python train.py --num_attention_heads=5 --vocab_size=11067 --qk_norm=false --init="normal"
Each number is 128 + 32 x the weight over the matrix's rms, rounded and kept within 0 to 255. Layers, rows and columns count from 0. Numbers have three digits each.

# layer 2 MLP up, 832x320, rms 0.0325, rows 639-710, columns 0-63
099144171110093123096123111212098129111182115132080118178162095089093117129056111105165183137155151120173142036086147126124171051146088115182107115126159167117121131158080105111105125094124098
179139110161126149164113145057170125097097094173121165077125119056169190139163140147123163173125073155114141123198171135101094159140174130121124091186120127195094095130142062148149129162109123
169122098176106151123090097124135167184166144179171120085099071147141217149116131102100162079139084121066118112157153094068068191076068111139161119120203162119098129216216090094112146130085153
116054189170185212185070089058170126200178093092193106156075072159184099058056209083070058078215211202172167138117110123100165187100069194090128247190154090089087160159076108191195113075081207
121135140121161120153136156175132093179127124146117167093138126141111169145128131079138116123159136208101117091125122145134129153182123144115121122116106148118184147111165133138162114110118097
086179106143164147080100160150055148111107120143119147145075100162091117092087116101115121089144132188142121166072168128119153114161181164065157149148123146066087086110150168155120091145087144
117151143110172172156156074187129123144099183127141139172059106154110166091167072181097151174140128117123073132115137199150154083193133161122129064081114097152132166164084112121169055152123126
125141148139160153096155203144142154153152164093129131101105140101149109142118092135110120125145136080114146163127108148144123118126094140130127101117133092100160154107126165106130146130095137
139132141101122177116134142149062163099106162116154070109050169117117107111125124165179138092162182073154135154147102155113119128142112116099162132130090142081093173151097141090069111198135176
096094101125140167104101112080146083153121108063161146137068123134085118131101136128133096073114176141165128131085131146100135124170167155132109146098100080110203110085161167147143146095095104
127132098121134146086142141108146122110151138118179184151044135144150131132159155122146149134083121124109166099064043121083171128108149076112130157131210188114158116084157109122058122113095125
173172150120093110146093080121109117137107111088151115123155101137144116126054111150181110153143153074113152154090130160167117157191128141155130135105123170097135171142142078147142134096135148
180085155129159134121132108141083152155115083144145091082164164100131144111115131130102086136115152133130087131112118124136106129106149126112157097123129123170108157148146141108096114149159155
087130144140161144138105144132104086172143140126151167128133077159143200185070156102121129180129115146104169155094111153161156160099076104171110184117133163115149132093118107232147186060115130
170103147169226137152152095138099168155175102158118086123112122140120134134118109100139105124121099186065123117130135110133117133197117140101142160143115147135144110121196134160119205088135141
166128094144170139079147047136148192119118114136104156154189135178144181105099100126158103109161142096134125155134179142124152147174171149133160077127182121144085134149120183131173150173066115
110112070188133128183099146093112119136161120095048141092172156148128132120070067165151103108095116094133203128199093148171078116083158123154205105132136129141123163131178080193146123107156112
110132133134132145146183115213147132167160105121133137139139124169102141156106158134173128142107138193098164142139097120100098090126159125117133088138103089202118115150119140078129101112108143
188074186128173099166093143163105122146089102153073082089189120125075137123171133149153115159099139123175094130172124128189106158121089099148150148157132127191139187196097147137146120135167150
145110062147113155137123080084173127098095133127157177080089052077123123082119151104039082212121136132110074144097212094098134123194184120110142166170078104111117180116113090141147125170123135
069180072135109167139085120108069127134083104182184139074153168150172185090130156093130089159077140099083116164090140062112212131120094110126139116057126122077181136113103101156159144131126128
131195148160126100129143134108180112122086142179091108153114181130174210189149115120111176093121183142128179165112186121100205182104088096160162087152117166108126200124109103156145149145106125
129171120135099146142108157146148138087101172075105160128121166109112167162104086135115114175138088135215126158136143148066124088137131093102169092152149123102093163162119084155127143190129128
167151087127114088080179177196075147079071190172110148085145173095064130167184098180195119166136091089104058145157096127135103082145171076171126060104138159150126075147138178090054125138185127
080147107181085107081167157167168143078168124139115129125155105142148110172184147124131109089100162149135110124219136135121144093081075145157089144132155125126105117132117144154191116137152114
164096133101132166133165107117119120129113152105130133098082084125159135132145170095136125154152145159099151145129147136070118179106126124130123206165153142127188167132067073134114111101144108
118171122094092153125075112174130142186193117074187173135102156091128113113193158126116123185098121169122122109144113075144136107111119105168104179116193129156082151126111115072137110120173132
090117072102080081074196135121116125140149069165108127112123096145097120109175118116104163132174101093112101156131138128133161145160132110126059132131138203160127069121121144140205115093164158
195144139126112173120079115078070091126156171119120185116111138069148110100069126122131132099150110192103102083126126139118155161141220151117140131142125120158115122129077142126123128190118061
077097115053126108114075124156113141162115124095145145070131175103101165071164139123091192174120105135171120092132029131137093106073096093074125141160168150145130136133167105134147153100164144
098103092114113083097115127114138102119152113061126193098141123155122161163133161179198099165118095155155136158129181109137148091114165105190161136138082084130095127059108119116091128096143163
137137116124148174132099172161141180099193127094139084109117093111122095177144138161128109161113178142140121171153145122141116121129182111184100128164115127161157167083097133156164101190119170
143150133128143085152137086089158177131129159153098155192143131109139075117136122125108159135133158142186143151132196119131108154166113150137133122114125143119109157137166087099156092157147113
102130132124185104132115121093118142141052103176113150134136103151111138129118075109162114116092117081134132131141102153112090109112156158124140054138095133111157150140125143137141181136069121
082115155138133130169137130147148130120123108153190098108109143106145170145123146141174089130111133118123138120156122084128118115091142101131192163152152127115091120175137090053033078131134167
136120166132172130093106149137124143143192129104138064111115103123081122109122122133153106110112134157129120162169168155159150173096171149177119130147143119129150127103171099139116125129149126
105142101134152158125137143136111139145131149097175170192069097146132127131127158175125157186107096135134149177147142158130122152113203133141094076156122122116068130124149158125107138155149127
094088114171116144076140143172120159094062077177179124179088095120167124171119094094195156118119104169176118133206204122088168075099181142101062077134091152196109194154113085099043168182185137
097112142072112166124153102117087085122105061149129076069159080101072077137088209145137141126144086119072199159125095112132101166098122139070172153116080153107110125162079170105144093125115127
169114106144082111119159157105110128115139102124120142086161156170134128174120109127104113113168161104140121132161120108101072146078134134144163178143106109129139128128132148144125163051111153
118129129149149129098136102150129101113076116097147120104147132108150125122094082120130100161097141086149142120127136092136127119171136106095130082110123144147176158106121109074098127178108143
184117158142177150129128087108094147096105158095147130147120153100116113117136156101081091122124132159175121108102134126136140131115141152127126130104094122132125163110178145106104165124162139
056124098092131146173133148125154131114172136130062172100173090113098138135144096105175168095145141115120093103151140164159139148130102160158097153119210113124128158091061111134196096140105091
096075165162154117159134097062142132141106140162166106211064146120113068164145181109171101163156108167104111089121160132127207119161090131135088145177079185175174179130152179095111135068074185
130112105103121127140176146166105090115107158112115114092139136088156121143174144152099117172168113122087118114120116133168140140102121117127076122107193116168169153110124149179118149069147133
132113145183150119145070159070067111126145121181093161143159126137147117122138132108163126188092144124151180143117143126092099095074078144129117118112087110132167039128146137106130164110170126
087108122181173157095105156153143109101110148174136125153073109084080115158154065127189085156110126125187071140148114115085161129122116132153149139149148150076116115102079093100157112107184110
129150093170119111154098150133100169188181130125158136119134092144136149159128083113138111134085168136118134147072125072135115116145146148118136150107174139118169128090142096178085150118133121
098122126093177110113096053122142087156106160150140141131099093131116126064123106118109204142076098122106136172128112132128140159126128120090099066112139126099146148155146093104166074187160140
107127128096094128121116128145146079165129151092122143049128069175134104106137164110160104126145101140160125158165084192101118125063110155206101132134122087128161174132186105092114153110141090
097114111089114141160135114084100152168167137134107123169116126133125107090155092091130183129115128148173177150097147116162131108117148146127115166138094096119140151100187126125091137151134134
099111164120115135113149118086106138133178135141095179119111079056052106126128073126114128197151167089138121117119150138102141110120157067148075116147145083153093066044182136225168184133153153
148146110123106155167139093082122095122160104117058166129074159103128160112132109147123146183175125146130101120105134106124147118152185127091129142083115157123142172107129092153172165098100135
087133093127137090146163171115117141105144062101149073105105154155173184104157133131129151109132122101095104121175128136155208104076130112129216176238156083094084119117184067144142110160108104
116144086144087105106117123158122106099106200130119114120104153086137110111127166227100144105135000116055127141143152138117135123119084110073116145135114133068156177131167099167157109119092063
170175138179196121096111105093118111113135113163132168145150117111136145087154136096089187073104122146144177157058131121107121157128169158121159113093143135098144128147154143182096100162080098
104142145105110148115099113152158084140135130105135134120144103121121118156141148171128104162131112119141098125085128136168122148148142132121104150102118109165151140130152111145161156145128116
143133141109114180109141104128112182116168164106149129097117166134139132126067113115141122036134144137089149120125130124057158129099134136071181107066136140132185114108120086104075130139155122
116148069119179040147190141146083128136168134100075128094144089146129114068148121110119142134138092085157099141091120118145120117122060169113089161129149109097105110071116150127124082181189132
138079113098134103115189092122129168087056131160144127100062146133157162066193145128067091137124127152103168124173156122093091112126118143140092087126120092095100089216121127120143163142173099
131135182118159136111118119118152061141141109166104155097119119161123114150105166135118075092119143133120018183074095133157119140077130156200189204175155078172201116046145140109151153178074109
108153091154135109118109095138118108162124068091141126189173109121198141136146119075184124100120143167098205013108161085113105139069175149163154140163128174103208166103093110134060160059154138
101160142173122175120133112114125132143128150174162151131125128174132161168153095104030146178144126121108110054067127106158104124147104199113165127071131173158099162130204141159144104129171088
130115116125108207139138104094116137109154135144125167091093122107120160115096175099158131173116114097127086135152146110147139155107229135148139173156110187127125143144127155175120110179125121
134126100144142125120115114103105123083141116125177144141141162086132122095123178154089158155145098106147141128122121118070126108152155089123141194148165115142091086110108096177165136122134110
100203079099131164144121165165124054176132170095189142087123120058174170175138137099101107131108114104110127131079154092121091148149079070152165125079161198159092143157148127102095167141122140
151121108120139104104159132090123122152157119080084149099138146076092142131093089139091115144128138198131124122096145114114096150079150123129102142133096163171175172146078153121139160076155113
154116139096086141084014160200176076071088175078131124115110152166097062198173096139165051167128114108114062136145085182119116150067128165105087074106158077124193185107120173107132103100182150
070116124094136191088149164112128113132154143127190127168143102117121073109157180164127123085149105078129072118091103133173061092174175135100126125149153088171176106062181116119112110157114167
071178191113125138135097150134142079149139143123131145147133079104124083114101153113179164165117046091147139190066147112124125155165107124084096148113139161059132094080138120128068073139160124
159125132118131091127128132085175142118129166123139158145119147092084150140084084143160092114116118178088177137118130113134122109121082104119152107134116135101140204176131131104153139152160152
097148080117160149095106155152121118185067093170158125151150106136124099133206198123144104128108107098156100121132094170153083100097114118131140194132142101122079176173115123108045109084132141
# layer 2 MLP down (transposed), 832x320, rms 0.0304, rows 639-709, columns 0-63
132069123164152128165153071097146156087112180133145088159077131149145123160150132090071157212066126046107118101166187148039123218165055129111106116140139144154102145103174115120190160136089123
165163085109089156141096113177129136145120150113109171111168164120180129150119154123167116160090175079152140137100131199093118067124152164102138200102134097127057104125175204150107070148107130
076117168043154116196107150156097152105223101144137114117185166093154169080061068166093157173135049111139073166127148116088106090106144113062185061139166174189162116092106068139109146169099151
118124098078137107142116124096078138048154171166096121195082209127122142178133110198180175202189066142118079072152063155160140169175139162171184156039123077136133074117072081144119097116108132
109171093120140091124146130166136102117111164145094059109111143054164127153095109100088112184116104090179133159132066104158097118116118125110139150109139140078131094100106120112068117174102164
123149119169148100145124118099128152131145197139107171098067186164154147145175071037119116126086104123122157170166159080092101178151131165114182116150115069172098192091088137135143146117064132
120128122105117126094086139119135129131101255132165146153125125150088143150161114143151099124135137112147044131135145135137125154146133166149127137106141108185139121123139133122129117116113132
157097133166102143121169113164127140056119160130091099170095136190133162130131187146140173108160119169137105145143130121107119181138146141151096127159153141120195149157143129106130101105148177
096144112132183085138120067100119124180170136117083120090149121206070132146119171131144114079148104170051141136126143063156132098129094168091117080121096118113155154171091147148120163106123092
128086124128151160129171115128131146064102105095135111153138117100095123138073140136158128144134152117126107129099095070105153122129198088106148035139129096121099139167155143135114136103128207
131084150155186081142143140202170103132113155133085144106121107103094123145171106143136067139131093059100094145093186102174088110151077155137168152116067141124124185255148148125174130161118135
163139110115118157135142163151101091132103135142046122105128082168155156079115111124140109138113145182120132188163143115155117108143120102053156163185152181135160152120054108110090084109120104
088127102108115164125092109069138121138177118107119134149132134133088142162127134102155126185128082127101137147086155080128145166181151093109115153140101145147120103098048086128144130108151175
171167137149134116127144158193144116130082201176126168104168099081105149097180116120094089135102152114203095139154108188130118146137120100144129164093188127118143101121215132143112083107137095
139116079134108115140120103094090089130154147090086101179113139140088125165109185154076175141113107132133088090156076209088128103152105072112071133154137133135076109178126087034142090082125070
133072122150097091162148136146153169115112130127118150135104133082166131202094134165119140120170111170106186140127117117191113119135147093086196182131159125158065089098081127168151131102126126
152163181138131061144132110183122099201127110157139114179120128095171131107134157124105120160087174143170064150158183155129129184244130122140107100087179118075157179074070113027133117152127123
138118102122167166092053114098114184125128120186128160109137152118113095102121100103155173148111116094111129100133173096141147163106134130094114135117115162043089135108137135180184127161130127
090141116120058188174093096051168173131159116128195124151122129131162120180150115147092134124137133153152173117150117093089158120119142057079086145153195167114114091000125141105102136132128185
106118135132125138131099170103128105185185128138093158046106090145146147161102088162153054112119174149127131137142111175151156034143179128146106156091102096133174056197178178113107126152140081
186145109145112113140148158196202122103107153161036120207142118133096132183159092170164122162106128155140135093150127233168092159179084151114107116167082153153065135176120081116140080126131160
138172153149092123122115125162106098093101144152207131126145117109140106102163067122160167152122141033054140082182150126136162142151060125090053153114165191107096066139112098146059122165153106
151110136164111112115150162152181155137102136160117158110141062151125122160137185122149107113150147130128122129154093134138109149134123119142119126072133140168173120102161195115063128085081122
110143088123156147087106101177182114197146103067177143103115072151075109077155170091108081063117138130132150182120155105095106147104131126134134044130088137118177196164128164108169160114136163
154160127141137076120158126115178093085118111111114145115122111084138118111154130121107083066154133128171141073072098133149148227169145132156134208159161167143162167135142121099046080101093095
120138146110122085127138096075145116154121143098166110122102116140127078112156097115094106155148086104147104140146086137144123094113124139120091128136126136119131192102133128152134142132122113
192085133162151094100145098084096150123114068158120121148136136140093158136102152125145127108094154111114112156148153122099138108123105170086154066113123134152088111135105105159171142127110133
176117166179065126166139149119175163105091142093103125165147076112151181171135089121162097129128145162107104056171150175112106178150122179161131182123154105116071148136134102177055144139125156
190047089114126149155148091137053117187133180163126116078176089162120197112128145138087097145047174179007099137137084097095095177125137065098182184081144181228164170103137151045117160089183154
105123175129137164157098139147152123170186074182142152101147180137135155121146102094164117118145115168099133150102150042164106149135113105146164085124193147087092097116099129103209116132131142
157154132116145135142100087177098112155136142127103083101123174095091096133098115138073063090110191105125175135085087172148087118155171138160138125114197115108199144122152113088117115082132111
102103139187149090140103106116203104146136091130144158080121127139077171124199135092067075100120098081129177107089126099133090236161142118119124161118132171135204140113093087077056175138136151
117130134137106116083161101150139101135052133122145099129080088092134110129104139201086108133118138131123101141149085178119101119115160149084092160096128120134149142132178139140095137076128138
123117098089094127145152128153144133091091156088107133157121153131138120088168145119061150131196151195117090119095084137133133127165144103159072158152163126135174105119121139125089133079157124
155134124109128145115099116093094094134154100103137159137174142104099134146090117117102125120109112132102136166137174132119148124138115162115113084134052116144135113126117111168194138150138118
077179131104099142132103109133125096127121140099081181127149098128173084169126157134123143109116124096183151113053062155098154096140101078169117122074196114184141113153103104093129083112135111
111083128153126109117069083112105122144146146165149116087071146121149132145153112135144104152145118105094092168119130084106164117112121149068091137118086095162129177181120156178178145099120142
131131173080135204174081061127128100177113122190143163070132125191158145107149198183187156095114071202132185130092135094081109140111182151132116118177122136129116200120081101118131090170145085
155126130186120156124132177080138113074133089176074101122122072119124171091124126144100119163143100135123124154161093096145167182101131149182080166179189134135182115103175152119134061127178156
133177119153138137109132118164067123110127050119094126079116105092133099079114117106117108135129107147116133185077138106156116121098153121084137160116143189091054119125130135135141147121161109
132092142144093151159152092152154147086132101120117107196130146158116094130137123213116155095148144149124091145165111178133148107103119135138122186136133146123130181168143100091107108188158131
114146095120115139095126161138146124166159151096117082156142080212125175159135078138128139230136085097100160151149127115142131136124127088207136171117174121108142078150113163087155140170143147
158106094127130090118145099168117112104069154142144128145106113105161092158108142155098156121154166138188106098155086173148154126128152108163133140164118140110146122107207149118076108128105136
075129165090108110056160139151130094093159102173149188174131091114208067138141127180154116145184107158101115055204135123098150126110096168115122169123121160131110132168198092138087092205127097
136124163093159201143148153138160114151130093103121168094126133139127077108165140173128130141126099122102145159130096080104138164118166156175132076089155154106146147123127178130132134149111134
132141149120125038109185128177095115134116110112033118151103111086132136130150129176141090161167107149128155146123140125105117099134109109144086129114101171134113174121135177117124125092131177
143086082125108129115175112104092099106120155094138144122059156132125152070177157140110169107129155130144103131131126172150114121125114113149108107125140088139143187162220107068078186073135091
141110137175122136137116094094173106171135113157144144114182140109115109125103110064068101112156177129136130175070111110125123108165162174158095107157125099115186102148127138160109134151150129
076088130036092119173140098088184102142154204157132190146116138159111130151118125162171162189142128094166114081199142109143166053129084180151112090145064112187163107123140154126105087180143157
155117110122150156105129140109148119147131104197105137133122145168142124096084097063140124142086126100097150093137161091089145165160180151102072161123147094094086134134126129120148146151125169
175132103141174160128119116106124137122138159072117084101111166126078115068154100133168132151129131136150094138130068180088127108178119166133112135095075104160144141136152057113197115169119105
180078139106161124109125165097144141149116138086135079116144136179151153081131154104198133093167166208137131135164135160172134157122153124082166086128158134142107125210119202129118112099106176
133114126156150090134103169118127145141168151142109118094155146156148122175082135081198149071113086092108158126117121146104089034124096068134093111150200148157173126125095131147119095134112141
106195144149133085145099133092177104130117046134084131230100162116098121147146156118158125141105127118082113102141184108111057111105126129116169173190131148149114113109055056175166170143184110
110093045102085112086150133133116143065070125147158141065133069083082111085113112109099170162112129118128166118105120114122120062141084088181092098139095094122122153209201151134157159179096205
082181144114131124100159148139136087077079164148130155095096086138086127163157123099180080104108164153101081117143193141121148149114127148158117148093178156167071149161105125093102164146130114
137157157147112117129117156140126149176103141133129123145122129127177159132117107132109162130125154117155141139139089158151111105142158129132147148148127136117135095140171137125073125137111100
135106090134168092128176097082188086120114097092113143132124066181148143174151169154093112127131112068186135147138101123170128109131150124087111064097157104154151160212104132088161110157187119
130164145143099167153090134169120135142086114144126131118132135125143129101157139154123087123130204200155109161195088206149097121123144110161101165183117110169163150099164127076116070108074099
112096088092102111153070158152121147142156122141107122145183105083134120136141150145151143172125129129103111158097064088139204162099134091095139139183160136160085138064120160133108143114127147
115072150085143142074145097068115142115132158082149133103136123107072142158133144121146156102157098159141150086149175097102195123068152127150162114106130138097113147170020093123104093098181072
095175075123174127155229155144134079187154150171094079098101036079124112124111175163199105125142142135154157140121124124121055068128104084184134105116161158134130131082167129085101150164138088
142117141169142174166097134168180130162078116107166141152132071161150132133104153084147087139171143136044117122118153163085108125170104141109126140116153097106133087074063173129083133181095158
127214126159157111134069154138140115152122102115076189139138113122147182157100090093151155167141074159061135191122067074143070165120182085104145134096096129191142127147148076125159161151135125
117144132053171132190107138164101172164119147122065169126123115151076143131177134170151089109110110142166112163146132090053194146110126148154106081119138080154108189216114110138135179124139104
114188100135083127172145145180123161181071170127103130128100033118103157172071134131131108127152147112103139116159127151198150105112128153150146138170138173165148135142141131131079135082161115
168139075091171150146105170112116177167159165188095096145136140169139145096166153118193105092108104128098175115135138142119096132195137110141105087148104110130132167128109153131070070148100141
058112095145127127110164117155123117111169122149104112110067095115158138087071132092061135135141069170154141118191130131156097090109141101172136117103130177032098075115130100108107118101165123
174127144177107071188168140144147158115112115190104155060142160112108180119093079113133202165143210172112134133163142119119165156117085166158087097104098152117136144109183129152116093082145109
247156168109114104175138101123097104141116115146136132072164116151140157067146131135154091093188186077099091090154154231122103066105130144168125163166154085119167165127141158120159164081117087
104139136133164178128166075080081139108126117181133139090081151200107145103142139119175184124098157074079157100161145122129104130078201145136119073171109110131150158085055142087132157184111135
# layer 2 MLP gate, 832x320, rms 0.0413, rows 640-710, columns 0-63
097140137103119142091155133187154137165160176099121148126164076194143127103110141061131099067121187073085097171073122136183159118139118171184106174090171106100154128104176240130137110128096131
188203115185149149103159101138153157146154138128133165087123077153171143102105138111077149094135104128044104138198167167096115169139117167139109102119203117117163144131220108093178149122102099
133148141137168157126144152168244090187147149088123145096098060168180123107127145097079086093178162135110128178142139206159165185140144203150105155128148086109144154129132143122162060086075083
137146100154113109123136155114169081132140123114067223099130126136142155076130129094137147097133158148117132128136154127114111125177129191161105139135158110168153148084144144122107088111080132
135132118117118160139171130158171098168121183094142155096069142172191101049173128134095147113102172088105115159143129142134111183092108185190086138078064100116158163138141112106102119102127108
146118112168080094097122176076176148169133099131115074077162157080134098105137205111135085060139141168103153117122138141133071166112100122150141193182157152119135125105163140091098076098051106
163130096132105113110117086120171104132093138123113149139159072167146156127142163103120121118130139151137116127147204154161126144189162167175109151121141100147122120138155147169118072103141091
161163120114118166118131161161165144111113184108134100110070096147131113101127155126143125080143197089136143140139154191143113150175145170128124149097126090125154161118086176129118075181093114
165095131120148168150147157103131148101098105097133140168112128109128144120141135122109108093105161113137127179108151122121157163166176130122167097189164049152115092146163157152092143116117180
123175105123136129129089176128183113103133155103117166142116160108154147097121116134072140101137127170184150118121102183145157143129133117155073174119173123105142101110151128072125089143115103
148148100120153174119191157190156130140082131120108161083136092119173175156137112134080150113145125141120061111149174168173129163068125141144127108068094122137142140127132221116131126117111103
199126132124147116089159122157171138189123143099113118085150110134179139123119115128101085108145147135109078151122149185173127154144154178144099100102137062167155133101161191118095079145124089
157160086147112096082159134130181136126117148106075130117128129115150082103178126115107098073140168129131070143127167136138101125149173187120089093133154055156134099117124178085114101151132107
115147104131106130112171154136149106135101157085110224114133098121166100077139134127099147088132174111148081163103148167178144189124172149143104142091153103128169179115106129070134098170095079
144138117163152135109162101101185152151168135140105117102142085163166131080126172124108129095158150130136133146143149152150188147164144183153135131141156107164134155095148208161106111170087107
171117136064119102108117108153158102148110107120142142139083098097155122119125137106084130145147143142134052148072187120129129117174143125093077140150127079113152093105115165095135131135140128
122154138125158144139190142225186112165156127102104164114124087148124128128132155136143122131137148182105126124140132153139112092164177151133102113118135058189132129083118153095117085130091110
159175108131091163052139125112182149107122122114115129147106125141222105148131112122104101155141121144129095127142147133144164138129128168140031154135154093148117125109176164174117167112110112
179122083173133168171177170115170133128146162098138193124083053137139170104121177097089084144101126185091101158140148150139114113197182144170140201162125096120153127135124127140149092145079079
132121147084145084106166096128151084158126131067097140155118068121075121141143115137160077170165126130133119130155168174162064129147153146159099126143182067218121138159120163083125108132105113
126137108149121160116115137106151080139098168125140187136124085122168181149172112149111110100117166178149114179149109172123172146133096206160147087075145127142160164155111168144154110113126105
135102135141141111095152111094135141169177094161122127104140102179139082098161159122128111091121167127031140099113119128180132154130109179135085162106128155163135110074140179121126113088103103
154155128120163169142144119131209094180160127048111129126119043170188141094111134084099094067182192150105140174111166160181152166133146204162112163117191086128134171105143183135141087119095082
188148136104164150149119120089157075178120175093119144091107117116130136085095104156137095134162077135115138126094157143151146151173167155125132155130120106147158156135146155119113134118094098
140199096147130111100118145176186166164107161124123156110153084136185151101115102119153157101122177088123077131156135168204133152169132216139100109074120055161136108140205213119120066109104073
125191110115089160097117146182161127171175149079126186113141123117148127092189135122113119150131150169122121115138142128174125113151127147200055190095206078193107137092109137077138089105168092
147177140146140143126115121133159106131086222087123137090153074124140112141103176152101072123179139164147090129106130160187104113128142166166155168113149077144140166102090144152108116151111075
104176114125132150140161134128174134123124125156070180134130110118212101169155056078164078163141200101142110154149207207141127119123194229142061107146163107093112097157130142191135089130127080
121142116101125097076101131167153146168150120091126144060143142144148129082161142112100145168132133133140115088146109174157115128114117148124108146125171099143138137124154129115146105101100087
168177151145148171162155161127163134152101159177111122145135120112189089075153110081056142069127194117079103109128101182166116175157108206099083129109172135132158162126131169149157123150084069
106150075113127106125145121116141095181135153111141112125164157142122123114141182044110146059163194093097119150070134145137149200130099136105143170162131150191123119113134127087121105141125125
152148115135090149089129194181174062143127135089122134037138094153128163118150113138129065129122115110071118142140111182155155118120146148141095118101135066148166114113096191176123120117073094
163148104138105165111142136172178103146195177086115121125130099125189135123126160139084122119156155158088126132126173155188153168154113159164095197098175093152140137090110145103107075131169105
111152140152147145137153122158204112117129128119138114106114109120150167129128121142132079125127158115124109120155144127176111134131160153149136152124170084136106130137170148068074067121102125
118168084135094126161140124130183088141086161126093192119152107143187136136163119114100141144138138098116138114114117134155121098185088160108100133095140125148143152126095185117113098115101104
154175111114164148145167134122186097142122156067122169139128090172157134084128157153093090136147131110131131163159148162146128111127182177160069134094137083140158109111108157113082106152106090
138132116140134144098172128132170145125093130134128142125121063100147146125126115102121136115171129142113116149134184148149139119128194166137074111117126118174143148122173146139084121149144099
151159118206121120110119197149192133160125208122124172148112128187205198130140079093118090087104189139151108100148129139143143105136110144168075110134179097117149148096193126173089168084122120
149125105133158119109126170087133112122140115134115139105170141176145116156136129146108097099164180124129122144136132142122095152120140139121115143136114101174123148117156161146101148074105125
139148153144093186084160195156196093155111149131075167149126057126140115127158156107107108127175145130110081173097174173192120137136150186181118165147164127124147093128159179134144040129140097
201178166132147115125162112168185117171088157082119194129140101132164152098169143103073083101151135108119099169156119152168124140143130200163113156096124115163112135129169162097144088121149070
193157122158130100072111135136168100179092170082163105131104111148155116105128156136078072131157134136115133155104145142168116161161171176128091131123067090161164124129163173124085115113120096
158189090128123109088095125166146089093135105111064140047179112153188186053109177154081149116112152106133161136169175153159066135108162162145155135109094085134129091098069150134124133148198077
142167103104107135128205158140166090110113185098071148079131113108156130142149134136104118123173105123113136111139155147162121167151130159147086123109176097147145135118126176160111109095101094
132180139128103112110175134171218131132103131086164144156133114110152119117143137147147088102159135158093115116121135135186149148170158169172121157135144137161136176096131138130144111144125096
166153122089110085122130113106147135158143137077090154070196124171169124098134154138079130095151166139099165119106148165202101163169158136139081109114124089192144165138180185162115116167066122
164186114152159127139155112069174165117188153113102150126110085145135159148157125143095126119135171142143171139141147148136110150155137172130103129129150101173120136107202174182146121150094118
146150131129116146149122171133156146145110102089125135122156119120107110169163134151095104103177164118147103126114177148137099120155136174138137130118120132176146149117128184156070129103075108
139146123143127123109121135117187082170117160072112149060138058191155117106122163100148070113132116147149124151150126216139128146093133184198062143116146072124169169111212153132126117134107074
118160151143081108090162128141099169149118116166085131153190108155142088207127129097102103150145152171100134057120148150201144175153118178175062149140174119151124107084111209124104087132134132
113104151111183126141207124167147086153122166129130122139140173178212117117166134132159144145118110122151090129132099182102198153106131156114109163111104106101146152121126108072133128185086066
159148111126113148136180128112171125109110157074061151117086120157137165109127081156121140181184156114120106104110150146186138125182170183159114154101113098137138165102144148141173127111104103
141132121150083153132111112119183149181148133127076158100216089116125105166087143105144150133146129161110150153119164147151116156118121150186112140088128137165161113087120217153098147106106104
119184168119133143158100141130142162176169153152108158158132120179197120165147102116116125156129186099188090141115150160178153174120127157071114108126177151157111156071103153168125116135156145
135145131165162125073131154154190085093128164124115142136156075128136122116143130130084099092119118166143127170117214126131108137168098150114095084096125118169152106150149154130134081124058122
151145090149120128145174168118158141150116164119096148108129096139139144113130086089090125106155162120129120161159172174140149147142116180140103126140136108130145135118124184122128077116133092
178162138172097148135212100118185141092139121108117165124162092089134102098194053112167125133105161069115152121102229113147165129115138156101067192132181159135141144119126149116115130141112125
154149175153087194078090129121214117160080150125148135149127112143152129137126151138113130101160171149075137129144155168157136149138169138170124107107117112158175136137144163134121131072067086
152108108107141106124158112139139132129117181135112145120104121103157164077138143129098084089107115135085144117160175152133114119142129146137110099115148090123139118137142167120118141141140095
144166105140130134081127125123169090182133140129078164121146116161113121141137161133100083069134146053130048138113122148186130146118131184200135170128183088150163123034158114099123106161077101
184152145136137088095169128096171126115117121118146156087183082120120117123102155128084102152117123110152129213124162146181143121188137109103086187113144092130144090110135156164132089189091091
115146127181122198127141112091133120128124132147136167127098066171126116130166113123045135135149119142109125089130143144173093134161087171118126171115113113156109189123148132136153096136141112
178155136161096198117098131115169063122104129105091142125126108180162138108122163085141157149161117077086115146110199148131131120115165143099131123121114080108142133145100207211130118130104124
133140162136137183133187111142175110119086170104106149092134090110152128109139132132123123152167113055133129168116165185147136177148133193160101145116149091133152111126135144127130079135059091
176102151146123111096137105100158185120115093133063142134119097197127100080141122140127132097139168149140120151166132191163142136141215219139092141144124043119182122075107155146156074126110080
138181140088121138089143158150202103136132181065087162060114118084136128103096098151099091144146128160106107131136171160133094157131149173146050150128156094162145168130117140113157103102137092
104147112157148147116192123118141144214116145137099138124141072132144192078118144103073135077156165147119145134144191164184124116168142173167126161107133115147141098100135144144142092139094083
159191132136143172131154147120166143152114142127092177059135084112160113083116108123107076107137125085102104103086155101147137137133136167137118191065166141104161138092118161127074114131163108
194126072129127110102160128143157139136112137112090129112137118169163180124154109141066099098142196152104110095184136163153122117128169149169131119133136067180128167132107164132156137108094098
166176126112165097103109140101209128150171169080145151122093119100117158096109065129130085087121163153078112134115148151177100101148129148144127146099143078115137170090145125104172095126164108
150087123115148134142148105120149190138131179073103167154085100215151125086127193134129134142150142197028153135183121139140145142097129129125120112091129139141155201108135185155156114141083098